{"n_head": 4, "head_dim": 64, "vocab_size": 2048, "rope_base": 10000.0, "bias": "none", "parallel_block": false, "optimizer": "muon_variant", "lr": 0.00577, "lr_head": 0.00455, "warmup_steps": 0, "schedule": "wsd", "steps": 7087}
Each number is 128 + 24 x the weight over its row's rms, rounded and kept within 0 to 255. Layers, rows and columns count from 0. Numbers have three digits each. The size before them is the row's rms in percent of the matrix's.

# o: layer 13 attention output (transposed), 256x224, rms 0.18, rows 166-255, columns 128-159
# v: layer 13 attention value, 256x224, rms 0.125, rows 167-255, columns 128-159
# q: layer 13 attention query, 256x224, rms 0.108, rows 192-255, columns 128-159
# k: layer 13 attention key, 256x224, rms 0.106, rows 192-255, columns 128-159
# gate: layer 13 MLP gate, 576x224, rms 0.117, rows 0-17, columns 128-159
# up: layer 13 MLP up, 576x224, rms 0.126, rows 0-17, columns 128-159
# down: layer 13 MLP down (transposed), 576x224, rms 0.0447, rows 0-16, columns 128-159
o166 072:110176114128130138140136134170107112110075096112085139115160140144108113096122106148106120128129
v167 083:085140112152061100124072117111130094120087138158129154109122157120152131144156129111118074104168
o167 087:142141111152123156098087137106137157103139119113120142105131097163128132111149108103097099136130
v168 086:113121135118086145128144136110148099144114145083114156122096113157126102161108140147110120095083
o168 089:113171138136116123089102156156103100133115153184140103148159149139120128132089128140116121143131
v169 081:125081138128106162100127156105109106135136106137159121133131137094122139146132151113165138111140
o169 079:166115143186157117150113097097077129082138121126141134108120110110128131170110144115141138165133
v170 079:107098141135124115116117127154130149078134109120099138142173144130122148128140098133098173145144
o170 077:125089153158174112149141144142112111136123118173102159104080094126142152167148066138148148107103
v171 082:122130138156107126135104169131132137167096091133157135152173143118120161121174116109108108120126
o171 078:137115093190082095144113130125122154114140123112139138157116118148126088133089129117142143121135
v172 091:145105157127170116110186114109137156142141114104135138151107084145097111142110167166126124105116
o172 090:099119131138131098165124130141114109149111111163129111107143143163157137124116143167131117137118
v173 078:157144143127134149104142126120121133108160120118126119098128119143091129128113160144157107120135
o173 082:117127162124163101127109102155112133174086132128113109145148149186092169145114113096140102114079
v174 086:135158119130135104144154146109106154109172084114127134079117133142130107154118145119081109149117
o174 081:153132085159121151100098140136120101134152145151131130099151098112124165096122120079157106105112
v175 083:148102151125163137130105095110134115114197137130127100106122135124142121109111199152141163140137
o175 083:141101113132113153170130113108105148152114113105137092135137161108107164124106116084075135138144
v176 083:101136195116103144171110150152137109094092123140146150121155120143128134096135084159093133143120
o176 086:130119153136091137144146105135123152104138109126125138139090154101126135153088102140130120132129
v177 074:140095135108170102117145137134112132145121124120123082130130116145135133146172127106109132139182
o177 078:149131153151145134092151108133143147118093045109120199149106097091144115131153156102154128144077
v178 081:110115125142108129123129118119107137096069187125120125201139127085121102126168144086166138180126
o178 080:108137124117088095091157108143143171121131156113104155087101090110164165109127122159156113154071
v179 088:123117142094124111148146147130140079164140113096098119162151128097124078138081139147119115157148
o179 077:069129120093140110115136134128103123152174159135130159091099138130153125157098158144127119079125
v180 083:175099116110138140118112130100110099182132147090164156133125130095157139106156137135143143140121
o180 087:125109188128100111090101116112133117127150137151154107175100100090147086168133152092152180132141
v181 081:111130089123144149125092139143113102077183141162099138104084134123160129138112164173129107129145
o181 081:117166106115159128105134113082120124143136185125105104100144080150131117095161084128143171134110
v182 078:103131115109126142144113114089113100130145179127185099162116115088089101121144134181166120121137
o182 072:116140178127124139133133147123140144141084136157142119138121107104116078104145121158082147122116
v183 086:143139109114109154137134092134114123175101114160095119117105143107111128152092167131169166127117
o183 088:151129140116120113133132121111121167113112094102101084123111133098118163154130155144094143141143
v184 076:142115147158134139141127158138136141122130145174137110132114127119117124139099120133119155163137
o184 086:101148116129107078125134124080132143085139104127130123091120055134110108128124190155138149121128
v185 078:079110143171129114159089134153094123085114148121145147185110149171130127111136138132130148124127
o185 081:146099059135102123107112129129129115102180179111114160079129153112106136134165147145115093127116
v186 083:145103102109128168112129120151118090125165107106128093095138118081159166117163194112148145146143
o186 085:117113131126142121130125132135162081123099124141140091095124121147147159120128132101127146138102
v187 077:149120100123140154125147128160143122161110144183120132134126112121168136127100160099108119134123
o187 074:096154165126136118155150138123148107130114137105146127088090143113145185150153172121130150123140
v188 084:131150123183175124098122091166139123141147114130126145105189121115090125096129109129155152123145
o188 075:085138100099162159123139121139137122081140081111137091109119109111143096104144096096165112128112
v189 071:161146149117113146133157111105095139115159127137109124128101127114161090103129154108114171139156
o189 073:085154123107137148139122132139099098113152154149129145086140145130133131098124104127126103134165
v190 091:165092105151117152118142138129110098136087158141136132143128120177125153108104129131148157097108
o190 078:177113125108153115107131081122129137105146135118182093123147134116123091127160167142111127186100
v191 081:113102105103131128116129118105125113139113126137129127111132119160140122118124110110109096127117
o191 081:135121179123170141113134119151108117089136130162140136132142143097149092117127069088149147145114
q192 162:132056126112132107157128118119123084133134065179134148165124133120130138116110105159151118146132
k192 145:154135164151145133159116130112119158126178091144095146137164133079111104090145122121108125091122
q193 162:138157107120121074098137095151098149159147130095130092107088141102144129132113145152082145136132
k193 121:145143124079139147112149118089098172105153119099095139108091141134144131058158169104093117158100
q194 164:124115108148136136110179118119164102079091125115073084149166122113150139153101172148101110079184
k194 133:162149121144113108117126116095128135081105090134095146130108127119127109157124084085127125150109
q195 131:104089112155091142125164114117119116073146121122159137088143107165135091107098112141127125131140
k195 123:142107140156110108138104151115116114103155137165122136172131131055158120160153118147118157172164
q196 159:138139178139098131130133103143114153151149090131095118151117131113138160156120122115116107159126
k196 148:126090149133133110130146158119119170142062113069111086144177129090148127096118168146078121077133
q197 113:143095142146125101157164157103099116137102117133130115102104149093083181128117089149120145086156
k197 117:135086130156101130117125127155117157130111142125137151174158157093145137123113107135108137097122
q198 144:142137133087148140148143122119106112163102134129088124121082121087158155110139103144098157121144
k198 138:147144090117133113134096120146112146135142150190114127095085150105085105158101128112110127142149
q199 145:163120139124149174125166090095169125092158104114146161118147116108158129139131093127139147136126
k199 140:123066147146124126095158132149116106070130134119134165151114124142141107140162162134126152109133
q200 148:157117162112104108135143134148128110174146167156103092119126126117181119086140139126104087091156
k200 140:127139159150097127106107113130144098128188140136113101120153136137084191116153068118114119124155
q201 121:151099115118108076114140127130131139118115124105136096135133124122147101107134090113092139104132
k201 114:126114123118151146134105099139130184107086127125126119104134097145117113126161126149133167079124
q202 090:117130154145099127133117112107145104116083144142148123140163134116137087151131105097127148127136
k202 101:131093110133127081162117182099117142143126136113143123126158061116129181142145120100094155128108
q203 085:119069157131099122151095126146139149108121082129134078145119153118107178154128132127117108132101
k203 085:158090158112098151119169129117147161129121140107123159104146128156117121186075125178106116165099
q204 103:134138105106152116111110131148148117067089155105146163147128131161114138099129135114139136134136
k204 107:117148130098127147099147132143117154168158140074101125125100127151124121161150121098128139149129
q205 133:118124110114181149147136117110112126112096085164119109100142131119145141125129131121160136145147
k205 131:139088150097091153156148115090144116107125136146109135155101135137146112145139084099126111117139
q206 161:141125134152150138154133097161118087116139192094131149135153139128119107113142123117109110130111
k206 138:141167123134091115110176097129140140089103126122128164100129118165144135144118124177151165061137
q207 104:075103153150149078151099119130142125163144159163149169148161100149134144126156086116144151093108
k207 111:112146132128124092102118143155155108124141134187127149142157119123114129119125102131100074100154
q208 089:113098139142112116141057143168143125110093120172136129112098111126131142129128137150128125141115
k208 086:133108125147139098142147166122113137184118139140157139104120138097152146127126102167104095096151
q209 073:129142115112136100130074140111136144113142057171111078124124112124107094090100164099139070158132
k209 111:097150137137156161148129120103165143128122115084102129115114130164107093084142125139096148184129
q210 100:152138134134112117135137087144106114165094177128170124156140149129121119171183141134125145137163
k210 091:122161108120058127133113107113166086120115100143069154138080138136097203147093110158147139173162
q211 102:118130160116118101095144136136100111106121110154158110117164143158131116104128154134106137121139
k211 096:130152135168154129110085152146132099122130177099143174134118118159086140144107135099146197136130
q212 088:108115102166143147132120157132148128117136141092141115133057113150105157125088105082084101135143
k212 099:105133179112141089132104139113143087172158135138144148125112104207151119162090121123189150077167
q213 093:127138095087106147122136141162118113115163111127148088110129149119097140118133092125165125157068
k213 092:098100147158118160134168133142154177100136135101143113084113148124155104121069195171118141154127
q214 093:136171097128123138110131103113126123107126121162152124137097115137093128112088134112114120134112
k214 093:121122117113143142184112137159131129153105119137117138153136129127113142158090106146140147096114
q215 093:135125124123166106121153128161124121171130124096068114134121148104121122125089124131094130172148
k215 093:121144105132154156152110081159148127154102124167141136072105121129096145116116088087133101128138
q216 089:113110134133128113107159152112140135139165158112122124165130108167151127114116150122145111095132
k216 092:120109149133117117120130130150172141148144144149066126124132126146174124100103149138138130091097
q217 093:116075170155139157085123103104138149124125099140124116134110122115135172140103102169120156088155
k217 086:137137122134118105141173130159113106169131104168131116140121123099152152156144104094122123155156
q218 083:071096169161111144143123143134147094114116154141089151158164105129155100151131120129094130115132
k218 081:123162155149120109114105132106150138129169099117169172114135142107165156147152127124162102137136
q219 095:118130159103131111126127132119106120086092158111119152178132134136118079126106109107131132117136
k219 096:128096120086114120121143131168117169116129124127146088106064130103084135103122128101154132095140
q220 083:115125154115150145132198134083115141100094125110133136106152098119169199118111104148092157123097
k220 083:164099189093166148170089121148104142136145138126103166107101139146131113112109140107162105101127
q221 085:114135121150109085113122162100091123145133103128078181133149089164068129135139154121129102128110
k221 093:114151122141129126171125136103088117155145131121138156209096140106167092119132123133139142139136
q222 086:106140153114089100169116174130118146130103111126158112153105168103081109123158104111074148114121
k222 093:157144129117117134082097149104138117194138113146161123148136138129126128157156094114121121104122
q223 090:146112146149102146137137138139135121162110101142122129230051151144093173111151107142170145092104
k223 093:134095109124144141079145121146125133101131111129124086115167105130109110143118139112084123141094
q224 175:134102184156142136124094140115146122122123132151162126099135152089147120158152110090168121133103
k224 145:107115100123152090132133137151162121129101176122121185113155122121119119171103118147160120094137
q225 119:125099171191090137142128160092140151114116108137142127125140136125115119146103099137125137133138
k225 118:132091141108124128129113134130109131104136116182157125142144133137169145099127096116119139116133
q226 174:127145114144103161138111134112138123131120170141141138075156134115130204099150091114083127176127
k226 138:123150116146177091141139132154161108176131198154148150129127130130164159116104127149157122104145
q227 125:134132132073084135107120129124125123127106138102108095160134100126139112128133132153130164082145
k227 135:162142079122138138159201106164152139087123104123096100113161084125128115119095140138095089178144
q228 105:147103166125110158159112132136158124166110094146125139122121100115129179086117113109127117137146
k228 140:134129144132112116129141160113120157120098180149153147136121121117144121099104106100140142140143
q229 159:120140125147095115101154154146123120120164121131173108040142147143161151164115115085135090114091
k229 149:136117192159126141099123099086092120133108142082136126151108155141156137132139109147124100121129
q230 091:110133128122121157116148122175161129124117119183121164132146134132165140120123106148119143129152
k230 114:090106157176144114119132186114114118156082128109154131122194135111115136146124138110112153112113
q231 104:140130144183101127122101161095122150187125121144123142105152148158154156150102125125125149114119
k231 115:116091169125094119159161109130119146150148159162106106167116123140152152141096118173150129123151
q232 091:123149140143129119157125135122153121118113143172121146162091115152150142150135115138146128084128
k232 095:139116171120080133156124133116136129121117137135145120121119165063144152119085136098088142113113
q233 095:112124151122169111132122109147134120109155117097149121132129113127142139109156122131093140142153
k233 107:131133168118098072097121122096136070134146154065129160169093078109146136104095093127113121138121
q234 109:118105143142144175139142137104192153174164127110119138137146116092091151109123137134103106147153
k234 117:132162115133098155103120153147122124124104127108176086163132150123147150105112139094126099158095
q235 098:118083104109133098084156130136101142115086154128104124100144150130116164121102113085144123142078
k235 106:141148113133157153088149129096124157115134111134140115146119141123097107062127129133098118192155
q236 110:080162139138093123127150101089122140163152105113076098093125146111137080136098123109099130120146
k236 104:153140094134113153131154133167161153125141138142143118120155084122116118141109126151131102153186
q237 084:153157135144082133139145131159146126161133126098130128115115139131117142192137086149143102097125
k237 094:118101129161128125123142101120124136132156159170141104171138116113135137136132117104132176132162
q238 087:146121136098121121165099133099138146141152174150140128155129137099106102114126141138094111177116
k238 100:067092120106105109150116136115168154150122159146130138135116131174161155120143091133114122126119
q239 093:094124107084129141131128147147103112158116144134135125109121125181131082109166159177112137163127
k239 099:127161091104152148090115105141134118149122100125155095126104109154150108138128152136128139145095
q240 102:150102107163118123102182145116135095136098122181139118097129143172157166106134145142108138095170
k240 110:149139158076156120125134116168127158141103142111109162157059111081123145099128158115122138105129
q241 089:167146069134117158129182087145118151098141144092100115115151140121132121108149168143111107151125
k241 088:124119129114137125113097103128121115161145110105108106150092094117134153143120132151098165137131
q242 098:131137118152121146106136116194118151102117168179145159105156091122068096113147097145127142126099
k242 097:115140131105161125127126098117143128152135164114103125147120134143109126143140154126077155166111
q243 091:126088131157110150120135111164103119104122113103099134143101148164105139114078116145132105173153
k243 095:133129105121090100134123118108093107120135079126116088145092175128106103176120160139137110151128
q244 080:138133127130156142154099130099185126197118065121143135108158142127155140136100078114142129130122
k244 091:120084063150153129083115103148137113182113155144184120125143163138103128114138122117090149132147
q245 089:138125081134153143137141096113122096130112148091124138125119141135093155149148135112135132150101
k245 092:146105127127083120131158098135131111127066130147117135142131161190157159112086143157104166117143
q246 086:165128138098123156110122112125118142161116101092111119139134091109109116119094128161127124126153
k246 092:097128126103110137136109112121074116143163087099123103091143098109154172129143120109067112141128
q247 090:131110128063127106133080125103120133098121123147070089183135116178134138160111108148137153165154
k247 091:153091117115147169104129118102118142145121114162163122144079103132118118130144149111113151137113
q248 080:147133138150128133110134155091155114110127134153123152134125155087093121155140131174147120060095
k248 089:122129110144101125161163110117133150170138146132166134117100126088139126115168109150142118152092
q249 085:088120164135122156126131111152156138128120102158121174127146149121151151131117123125128140150115
k249 093:098154124075129159083112122157116143092105103123132102169117131146137138145113181127118098104119
q250 082:163121106133131129177141149118110109132169105122086131095118139140100153143136172118159127145140
k250 092:145122158182136114121137114114122109151133163122112164126156177119140141142108122137158126112109
q251 083:150129114149146121107119107084124150142134120131134107140184161101127132142082129105125128133167
k251 086:115097103107124083103176137147104091093132152160126119105159136152143106104125114140126138120131
q252 094:161082176156103130116116140117114144152126130130121128134152110113150138126145161183140132160133
k252 092:115115119144139152149119139159123158154113144129163121172168139123149140108110120115134117117123
q253 089:134128115158186114156112099122158125141098118080127105138123105159144110111141150144141162134105
k253 092:185143174119142168112112121116144130166138138150107119116137134138135152130150133132127108130127
q254 088:147142145143135156089148127157108132133139167127157125110108115126154137120149154104156142175081
k254 091:120088119145131147140094104121112171150140155170162081163179138085109131156114082151139175116114
q255 088:108119137093141118112145123154110187114110152119154106154140181124142133127121119143112114075121
k255 088:134121106156109166086112105126166153155107156125135149141091112148137149165140105104155119084096
v192 080:163158131124135105183128110106154150107170145132120167108110145098161140071104168137134124122153
o192 083:125129087139103179120141153154104141145128116133124116168113135133166177102121151075124147148114
v193 080:113148122105144105127151125150112131166145148163153159155125154118115104094142146139108106119170
o193 084:120144111125143103095109129151170097159139120122096115090091169149111159100088132129123130138132
v194 079:085131136101108122161155110099135175102126104117158133128120116138116130085121144126147158091128
o194 082:103133128124130154162111106142092103094116157121131125128169140164127109140103111128183144129125
v195 084:128133129121118105115142146143142110148082103135121183088100121136115102129128102128166112127142
o195 085:149105127168160106133125104138156107147135188147124114144122154122078153125122174145134118145103
v196 075:115119126122114146173112138132122143160081138089119153132083113157148123179146128089152152125171
o196 079:151119147151123112143162133107130146141138145127112109123152128137128121146159107173109126135108
v197 083:111109098118133116152133167116184098142119102103141155137135143113122081138137131102136156137114
o197 089:167171173126136141137127118113126121134122119140134092152143162125146103149129164140145108122134
v198 084:074120130154098095106179110105116139129116107123068156117153173131156126104150114125068146135119
o198 089:163153149098103123125150106110169151094091148083127120132145103165175132132153148126103138160193
v199 081:117109127142142146126123107143111121111143124109089085174081133138150126154132052111154109099143
o199 083:114121110146115078114115110151147168136135117112135117100147135162127123142120122140125131141193
v200 087:106145142125163133112102108106135132070090156148136148133119119191109109169112079095133109109120
o200 083:138135117108105106119113126080142117115120155098117124134146126107118101190108101135105136165133
v201 078:118119138161140128133146116133181128119153099114096141150122101115120151138126130121106119152092
o201 079:135192116116098145156142133123150128162117179149138137140139098176128164118141131140168173095123
v202 082:103122158106098111151158157146121119169114089145132146137120116094132099076098124119148139192138
o202 086:114114140157115145083136138088132141151132149108116144154083149124118149137138184108145169144080
v203 080:122119133102105121119099117107093143159080130111116143142120117148132102132093158158134169155144
o203 078:093118128153129108150090104107114150135157193109132133120117150076145096137117119166116096117124
v204 081:128130103139141106094169158126126172140149128066134109135154095112106162129118138115123083180138
o204 090:140140105110131096137107121126117103144168139119106117104069132110129136154135113092110118139148
v205 079:179110148166117109111081106142111130111092139146088153113152140115151111124127132139144130135116
o205 088:111144093161137134152133129156094127163154140105104126123146155100139089096113135145164097102129
v206 082:146104120098115123161135131101145159132098118115127144087152155122111104105109087084104088126132
o206 090:119159109133126089134078107085130087109149074122114134095135156070147154127126147113188176142105
v207 081:115139094147137133139136135169107131129104101144114133177138130115096105150110140095126132111121
o207 087:161125105121138125084097089143152127120117166130138169157170163161138078131145095167143102133138
v208 084:118101152123068130119159140085133157132100135134117109160137123119105133113121116156137116106136
o208 083:087113105098129154118118153173116105161099162123116105107176171142140145164098150142095117106139
v209 083:140152100124152107096142176160102121135158114198108130136172112110118162120120126102094148145142
o209 074:167144105102117165148204104122159150146163108162096144142124159146096159137100106133122062146133
v210 077:153181110160155120112140127101146175094152103141152156087139124145153095148119110157113149133077
o210 080:124146104107164119114121071119147120154110166130144136108122090136161132120133148122146143168143
v211 076:097143092126114119124134122102097145094096163133124097134137152089071190119097121139107134116122
o211 078:148116175136138105084105143109159113148138094144122077123126148100124159114134114106138084178140
v212 080:109116125130146118162091138124096098114125118163126151133124091111125096121137160146164093122100
o212 086:131098128110065173100159124135147155118160080153137093186112132119113104119123097158109149161146
v213 078:110127135187140133130125134148122123103109128095151123110142131148153108149126142153114153087164
o213 088:154142123090167113114102065118144170110111095164129120135172120133152133152160140140121118138104
v214 080:104125131140095109151055078128108123117089147164111169136083136117090122117190134124122111180168
o214 084:141082104178165125121124118090105139115173127110112088150145087117152142115154133139139104099154
v215 091:137155131127121154098156147127103105144103072099125127158124121152132118106117108107142147118106
o215 073:125095142184107093122127131103150127128098091127130132139136112109148125129143100161161133167150
v216 081:103124131111164126122121138156146113097145110162130117114144104122123100157105142111148136143104
o216 078:150134165173114119168113150126172086160158151115144077135081143107066116147162118165153132134143
v217 086:161073130105091140144127123131131091173133139156173117154132101139161111118144091119097151112158
o217 086:114164135162120159106142133157149135112119084155117121156131107105122111119139171125102123091073
v218 078:163108102173096132160119134099119099113143126087150129145168145109119094190141146129147154115112
o218 082:115185161122135162113102141141132125107106101137142088139111062108117087142147154099158099155140
v219 082:169150093130152125091152123105101121172110160165119160131119172139162143101116093129148098146138
o219 086:151115161139118089128142106141060135130124123156136142122156156173091152118063131145103153166120
v220 081:103156116098132132139115130125120132171137149142115100159124124113175088118103097141119120114113
o220 081:124118112189115091110133120088170117083105127125098131114150126128090135162151152097129157094162
v221 079:138153133144137170101169093125131147146120129158143116157116133117152138101127189112129078106106
o221 086:164134120125104138110096110122124118138163180124125169124147103136155100146111123120129133145159
v222 088:140139158103106115156124138144103162118148164132133116133116151122116115107101124155166160148145
o222 080:131098162110125119068129132111170100149082121130127092146135145112097093147104149110109121109115
v223 080:105175165116137151129105117122137132121199122122160090141134158159167106153143144152173170129150
o223 086:148105127129122152162135112153107118142131128103115095137112082129091134118175101153113141121119
v224 081:142143124161110080149155104108103080128119131146118127077119126119131138158124114108099146100134
o224 090:128109140081142118155141111130115173085101120148113131140173146171124105112100112130110114114123
v225 083:158142131132157129154124134168171161137052108121112114156118143097202122110162101142096125152144
o225 091:105111132122151095087079164141137171147110134142122157132105123138124138163144118123126136151115
v226 079:201138156119139157140138154146118122185142122126109151084142165145152109150113127152118114146087
o226 084:085118114135099118124112121151146152096138133129120101150141146117124146144107139122164118117125
v227 076:099172139096147127153108141105124190100108091094158135123100133070162098058146146115103123144118
o227 083:113123122163133154124133125088107128138180130161161092144129111092148132094089089112135110126159
v228 076:121148140076131183154123113144084127124159132116143133111154120120137123106145117143120147140138
o228 088:086086122123131127136148107119145103101147164111158129167146121123126143124126136133128152139147
v229 077:171134088130145141142082125094103096133132149109119127127145093154146106128089129090134132151157
o229 084:155127155172150112147137126158129114096106163139126116131116110123147129104093134091083118079163
v230 083:139110137152170149119131101160090087131108158110138103093125136148118101137137113120163155093100
o230 086:096100101136098109118165105137159185100153127128153136150166127126116115126101168060134151165184
v231 084:099121110118128056139111115137152167108157137133137130114120135155132076110142131134112099113124
o231 078:134126123141119170133121156127119134120128087113148146156145139175148156118175118154135154131135
v232 079:149104146138106126168085153127118167162138152096108127115119114089132088141132117082108113163115
o232 086:122142122180106131062131117092146176135120172120108147156156145104124169135105165125133153131158
v233 083:101124200111150137120093104081154132174069111115140068135113105152121139146113129132121122117109
o233 084:131096092154134095137173109112173156136168091122118126089077131145057140095107105097109136118118
v234 088:158107151109113134125115099153177141118147104144115145079135126148142175108127134148116153101097
o234 080:118133149115108129137111097135134133136113168162150133144111098113115089161137175126151148152113
v235 083:138132143128133085093118123122120069137131134141123108118149113135131133091122121152140152120136
o235 079:097105163162128155102148142129133119078157095119110158136100111122145124131093183130133139108109
v236 081:139105138144149104165146114143160099148096152115120146121121139140118094125119109144104154148154
o236 081:171171151142145103108139188138145197118142133154163121136147119123143097135117153157154163107120
v237 077:119158140147129103132105135127135099152156136149181079140111160123091127187089097133091134140104
o237 089:148141125140139159166140154136119114110121151128056130146117122175109164111123128185181137140124
v238 078:126148134135129088129130116177080138123104110130146171150126112127133090149126145114091134135112
o238 087:127145152122160116147112140129136104144113122141106089164096096142144118109132110105153117117121
v239 089:129103138128146122161118140152143122163123125162141112122139126119111125141124104134165126117092
o239 083:131099098157139130134115168107137122127133148116110147153137152097122126124131159125129140142144
v240 078:154157112142141161114151125105093113135116130125114097096148093112141113138172157133133128145135
o240 084:132082143106141141105109128081172129133110092087137130145124145140114080146131116122155119143097
v241 078:110111126112077077116091094147108084099092092094128143095133169142134099151147135094125095124121
o241 088:152135153127105156141124146101089126085163148152124103095182110130148150111130123163174140125114
v242 081:157111153101151146082089125138131116120086111088123130146110092140110128144120109124124166080093
o242 083:127164073136118125140126115158123127132127113122122148168085136095117134112144144126153102163145
v243 087:140145132107124102104109097125143141155151128090158156109081131128114062113157120172116135126129
o243 087:161139150122117128121168060099137122168120106121160114129166119113125103135152098141105137114094
v244 092:131113170126121133137150121116129116134102118113111144125150122128125130106166171136080124132131
o244 074:177086101075131161104149133117101108139113061113189129152111135119117127168121117103154151144142
v245 082:136135170136161144144132081141091189134108117118100110104169143136128148151153116089169175157149
o245 090:109107110152139103139143132114140139106144118159142137109097121152130146130142156110140104144121
v246 083:130126115108135120132122170122133170096127149129115167111111121129121138144165167146117108106110
o246 089:080096097096142136073157136143167107144130162138194114130131123106100117115096146164140131084120
v247 087:164110136151104143160147095109108109118139091119142133161154098086123136163154101146135118160074
o247 088:101055112148122164103121140119150155125123165120133148111142148144137145117169137123125093122157
v248 079:131111123131095119116166102166137135130191095128116177111140151093126113105171164092118171155174
o248 085:102158136133101111155123106102158114097157171123163157169117153170179118129150157100139119102123
v249 077:176101092163139123133143156152100160152160133121103116124126142122096129110108162112120137135106
o249 084:174157137114171134131111098122185165146119099127124129142146125105121140122131132131163148108164
v250 078:136157115155133115121121128128073141168099095175125085143082088099160167117115153183142134059135
o250 083:100102132171128109133158112133093114081094116114100152070125147103154189142153138135108126132098
v251 089:102175096147105123147135160108133104151140092097092110111102130100094146177127122128166132121147
o251 075:134105164167140149152109151118145161174140092112184116146144175161145092158128182171128124094139
v252 084:141153123134144141148118121136180101134151139128086116142102117152105130091126145103125150097161
o252 076:155128158151102160129097101148112148143096127148072117095154131097132145177103141140129145154142
v253 086:177168142126108121101153143148143111096105162118128117105111129163094092142137117113125101168099
o253 082:130132145158137145124119150118182124089158075105112152132119121165128122163105128122161187121140
v254 082:109139144113111096163149115083092141123165086122130099103102118143174142157169142125163130139096
o254 088:132148098095152134155188177144095153133132117131081143149150159118111142152161101143097120093163
v255 079:109119107155142122120138124123139101156098109106120128145087103133134095111144109160154109132110
o255 083:130161174092101137100100190117119116133124090145132112150146153140117103136128143127084158143129
gate0 097:083154102103116184120098149127098133130135126151162127085131107137137119091125152182163166142103
up0 098:144141126117118135104161167138134115093119150202113121153115142125147184127116155118126091074118
down0 092:152136105136134109143099109116112145113111100158161143121109140154106133128115115114131137107135
gate1 105:142159134164134092142116109111132110098124112114112101138142141129094099151117148094133138148122
up1 099:191118143188144117095125102114130093116138118160073117105132102094133133102137059100108106164115
down1 105:141138160150122101127093135114126143161110117118163130147121112135145131107105211123143120156160
gate2 101:108132114106103138136138119146151121136115135077121122089137123156137126131134132132172132142131
up2 098:094115133160137104141160094151130134133159185109125117095137168154140132170160134120147145122161
down2 100:150155154084140175157126119117144149142125093125113116153157097116112154099115106082148163106132
gate3 091:124127114164135189130115122153140120106156183172085126092156118118148175110113099174130128120108
up3 087:149098114165106155080143147113097136154108141118149108100128157122115107138157149106126123135164
down3 087:106160101130104107114141148094155105103120132101146162120154113143121097141125110101127141137100
gate4 104:132111090130078086152080150124133128107124126115115124118091112137120112131108109129159149108074
up4 099:132115156140126169178096153116184132133134162142142099088149078099169154107150140105069116127130
down4 090:133155112091143146165168150175129097109105137130111129141110148119120166137142138111150114125155
gate5 093:091156146109133100120139126128142161119145147113117151172147140126187119112116111113145112117131
up5 091:088116106141094146094119166128137149082109162141171125126140156140126151182131115091127151135092
down5 092:132142133161132139100111132106123121124117114139123139141138115092177125111128142176140097109124
gate6 102:129149118157160145087127096126097122079152148147149132124099102186124112122133121101158137110148
up6 096:133131152120141154073166132140098108086183127123158120119109156102151102132080127102152146105121
down6 098:124138165117117150158091141155105149133106068131121054146167126168116113111160159129120110096169
gate7 100:184146129102112122135108126105104140146121181127079114100128126066159139140139130131116173125152
up7 098:068117141112174153133169115116107128103102136166110136070096127150206101139173151117160133150153
down7 098:171107058137085131107130121097140126166121166140173118114101118127075117098132135166170102149162
gate8 100:106116135103133128133170109116132147111163138171105175139088101149119121094163153119110102159160
up8 096:152122130172096131044096135137117127115146117116117147144147111089142125080145140125171106167111
down8 098:083131127156129137122116141152160121127137212147119081122142144149133130115106109126091160118125
gate9 098:126122091135135110149088116104116129126088081074147131110153119168083162119226110128108168121130
up9 098:138071100131156155116135139122110081121102152092121112151136136106147140112132132133086156151114
down9 099:129135128061124111090096155127133110200115163135184173139146138151119115154103120140118175134144
gate10 100:123139143139122074128176155119127092116168115115110095159130083137106129159146085128108160151122
up10 102:152109129096124123152137147101157130103108107100125113104103132125107154101115131126150122124185
down10 090:120115135126115184123128112118122148135118160112144130139139103118126159121144122134127145150130
gate11 096:164128096155131112185092117121109082165120146131154112125082158119127153116169153102124103126137
up11 092:159114099151103089130148103109162123150114097121121132143107089124153164123121107137085138137101
down11 093:138114181174175130135129132168110095134162111124141105136114128086094131145162142144117108070101
gate12 093:140145130078092105104129114186092119174128167079134193120148144126148112153124123139139127097127
up12 089:156161144133150133113141112131126122135141124114157152130145062116117128157128121157117148118090
down12 093:134116140124130109107100143168137107143129155123073118132141124173154141138146153152119145137190
gate13 095:064161134095153115108123123089082151168124103128097165135130127138085068082160153125169085101153
up13 098:127131131137096141162124133106137143125176155109102111161107092120101104131112118131134160138115
down13 104:113067139095129123167148132127129091120090069145108165149121137130091122140114104130184129118063
gate14 105:139112136132152097148127130122154131136114124114072152111108123096117106113132167155180085136097
up14 101:129178118171089127136107153112130110178110160128141116122155133101141133104104089160109113139160
down14 098:123087088124140147146189113136141117107143133132099155136139106086112107125126111088102162106090
gate15 102:124112125097095111138136120152174104086183125166152117122122155111086087138135110117093160180107
up15 104:180145109061123125088141150117120137112101147163122164108132140106147128128124165139141092076102
down15 102:165138154136110127108145142139160166147131092133133130149098113150149137138130118080153098093149
gate16 095:143150101132138111129162107115114123169143114102134130139111183085085127118131097129081131119103
up16 098:128072116132118108146130125162127110116119082154135111119114138154123109150139088131147146125084
down16 098:171133163124115095187114194169108121155127137176103155147115136151089115141162145144134127133135
gate17 094:097111098129124128106101138150104126102125123064158125108143122131132158135090112130159127127121
up17 097:150128104138136184137153157131137134120116146142130129122174088142120099127133112115130126131125